{
  "d_mlp": 512,
  "positions": "rope",
  "rope_fraction": 0.5,
  "attn_scale": 0.125,
  "extras": ["some layers without attention", "local attention windows", "paired heads", "exclusive self-attention", "value embeddings", "an embedding shortcut", "learned residual scales", "skips across layers", "capped logits"],
  "init": "normal",
  "init_std_down": 0.00541,
  "beta2": 0.98,
  "seq_len": 1024,
  "doc_mask": true,
  "train_tokens": 110200000
}
Each number is 500 + 25 x the weight over its row's rms, rounded and kept within 0 to 999. Layers, rows and columns count from 0. Numbers have three digits each. The size before them is the row's rms in percent of the matrix's.

# layer 3 MLP down, 128x512, rms 0.141, rows 102-127, columns 128-255
104:512527510492479507466542510456508540527528484491524468501483467508496508450479487516514500507474494480518533497473514491501486474472508477474494527484498504490535490489477578494482509494496496493542497502483473527592476467514489469475531521471520503510483500495514497499492549510545477466520513439481478463498470498522529485490525544500499494499519460487496508481496487508535461483464
104:528499481508424494521465510450523474482498431541513446508508512510497469478506528516453464530479481502488496498505506492471480530494528481488496488469495450427468499515484509518503506493476513477541517506506512494476535559486527513516487485534523475536463525481481524485517510512471495515526473487490465502490469489474536527497481457467498487454448485531501483497516535517511529473510
110:523472474477468447525451480474517515546485503486455477500524467488505495523459511440530509474512515477495513495456532513470538485483477497495495446497496480475502485493525532497544505491479523494456468514499496489486520533481480446502460459494482441489453499504447515464531493471456498508481482500581498493499487498473506498502462478494491454498476459508476473490524503531468511450506
100:480501508460490484503497504522481539477464476478504492504514485533496526508493505484508530518516499572489491511520517515498473493526447500509521496473514518532538486499450537507525507472476502509503467526512513468532496512519517529491481506504496506518520512487494492557533490536501520501537492528496516550508522510547479455547524449475498502511532527512456513505527528495515518517530
095:479538481466483517519504463488505451505459504521505500512459493477507470448494483548497530471475479521502488508494483472516477449501483506469513529460494496543434464529436515474496507546475467491520497477485522522458539493522510491496488518493510534497489487489487473508497518511517477504496492479492525539491497502468484494535467526510500501555440523472509479484512487492477496486496
087:491474497547480482507462501475518467524534516509482537489475459474459488490502478451518471486513509519517493499490509483490530509529457477501499509519497508505533449471474493534476492506468455517507538502479478519479488484464515490524525452467471512483544539509444520479537477488484513485514476504469489549502502498530499513510482498473499511459506429481463513496478517514502504471509
097:517476485486490497528482525480508500505459537429531513508499530478439543533485510494465442529496493481506492487471506501473485515505554465470526488497503496486448487509484525508474490519496488465490504474483510507458532458505507453487499508544486482446519510524523485477501463501450502492547534534506493509508508492484502510510473454443505519491502510478509516549476550459489492482507
103:540548481474433480497499489481529490527511480524524500488518500530506506539541522544486515484549531578510519506533480541537522498518533461514522496549504483487445507482478486488512507490539474546465491497471510534493525456542475457503484507506490514526495518495490476516469499525472500482519511561498507452505501507488496483525492523467511492532516494509513504497483458499527522472498
093:513516521480497464470491439469490493508516523499515512463444519482470513514487520513449493476518503543458495493462495493486483509521519514528503502499502454505501485532486513438527492497509512470512524490500518512501527481468504485521509500528498490456501521491471477480505502447486517486493534510466483450500481510461487486509494517482494477514496493480499507499510502493465477490497
090:496479488523523566475495515556496523507489477507499484517492534480548505523479497461527505494488508469533520508509517497476494507480498485533465549498503533521538474514479543473523517515512477485505574546540518497519476534513483493477552433514522485473487502463555516495467509502481473521442538469518480491500470494491497511489530483474506500486487502506500486485507498487521501503494
112:454536552454473523501508466491475524508473498502487500497507495506498501515479462489502474460459486500455481490483497517477510457494448502470482490548500493467549486477517534492472484518479527452555533490485520441497568420486511536508498519533483507501485499468498487500526534489513513496482494461504520502500507490497494500420461479500495512455525519444520512481471490538460502479494
094:490491513482544528443525475520499526450532481480475474517489496491450486476478468458574528480477501505501504504504490484460490515512475468491462508491497542502548553509479498516491528501494493556501495500490472485490512506508496523509555478505452497494522498464528499509480464541539485516487518479527484485498509490530463499481520527546488509504495505469552476455503515478492476493503
105:504525484524493523505481529505483505513535508533519456476546546498549460492491545515514538526480515542507448505522526481529507499509510490489494496528499523441502494529492517510531495509542483539481474550513489530474489559540503527532489497511517493539510513486507528480536505506489486516545480494491496448502509507512530506498549519509502501489498483555520477480532535520457511536537
106:548493524520483507522491464505478456507523495481523507504517524473524472511485549512496466449515515496504511503499494475493511507563483479443501500510495492502455437510460541546468507492461507491522488485488488544498535469524538522431529477513491475523501483524515476465529472461503489502505459510465467499490506491517466495544480480522491516506567484502508562545527507547512493520475
099:511471514461511474495465490521530553535479453531470512469458466468479514522485487540478460511514492502524561508478477510499526539506530520475511527505503441541493500493502504479524524492516483510494473499506510525475522519479491487493509544508521504491456498524501488472527514519508432519504537558505472498498478497500495494524506476543495512524509481516465501513504504545480517506535
105:493497457481506500484499527494520494522480412464527528493492461506504479491498514493500503436493499490516525496506477522491460504474478514455478480479494510469529529491484462463511508486497509498500502539493462470519485455509498525468489472506505541466516469463479503570489540499487465499460532511526495560486523494508507511475518473493494489472479460516525490513497500497500508508529
130:492480479505477484550484453488544495473479528515533512513527500453476503485499476543522506500475459512485499492458490470495514487485493478480505522518502486495486494490451543484472469508489530454470510445498509462509522488486489510503469510526514495467486503516467494488492508471514540483482516512491497529498460498479441430505426472510497514497470489427500485526449483514471500485473
101:492492467518533516472518493527485535488506464495504498526516473515545503503516472511462462494493457469496497503502492486485490493520495457525445527490488480471520489507546490505461496502459486462504503484517509514529515504521520500484507524486464479510495496496503456491462507487530514495557478487500497477501496495449503482517535473514501482470537460485498514509475513533529486545446
105:502504522486463495509519524474551505516525457477527505481546483523484479496485532502507522540451501474475520497571513566518483474502486472487522466486499487505490476492492500521495523495476478503456534502506483516467524499480522473513488482498484517519537544474471539507527510508479500491496487473495488511494500484507492512481556477496493536489519490511490491518510502500470523540481
098:487523519478466523517501500493494478519498528468569490502515522465514480460535480494500517448489495473501497502484533508527510495495489475466498529478496549489502471455509483465521497521431462490479487493500545507528475476500519510535461496517516543491491548465492508498493509491485501474487480516489510496491491504570503491554501516530496532520516534501529522494513470499520543510503
094:525468497462506483523505507529495485507505505490521464508511471477472501502500553458502443522505497498486526499473501471472470521496536495488512525495493517401479511481455476493488487498503510491512518489498564550480483503483494509525487477494482484500505515497542501492494504544479494461485496489497512494494550502512537519519540488444512491495492489500494516474474477491517463505498
097:532510482497485477500474527502522474523481491536507470482483469499465471495503511483500479499506483574483459490508485520487490464495531509482467460544503487501469498488505509541514486541471481481513514474494470481432504496473523494497511501487489463491531505476487474503488473484485453506507484495443478533497492494482470506490487494486498483477489518477473541538461530494502521486536
098:500494503508512550516469518473473506489486539419484493519515513487498525532509530473516513483457495509516456498482485478531501545519467530536495514489505464508538495514493501485498515531487481502501510514509468490485516532500504458473531546481512512508492508519500449528517501509486507489491491486522555512505477506520468478493500485489493521475486496482522513485498489510543471538495
092:548487505470481499490529523511506556522497445515486527440447502517516518522513522496482517500450513510487505513502477495542556538529472531465507479480511504520499533525487505527472503455467514487479519510495500490466516499483485532520539489534520477459497477495513497507517459537500589506482496508556506561498484494498457475514480479553503435507481500484497524489494534496504495492503
097:472474457489522494510518471519499507453489479510483492502400514531511502520546500521473492489518460523542505501519514533462492512479538511478501529447507460503517532480526464511498468498527479477488480495488457476513509479517506473539525527518491538472545489482555494561475493485494540480489487515490518524501532501467491458499495488507500512480533489487499475515475527527506498484507
100:508529497486477488489518499517529507529518508466523544498441504507438507488509516479485526516477505492547488502505500507541469431485497513493503510487490504489483514486493477504501492499498461503514534536497514437525520508511519534513497513500505488528455500560532508495489525502550497479461502535509496519493504505427499508465530506496498476537488493509468498565512492494492480521456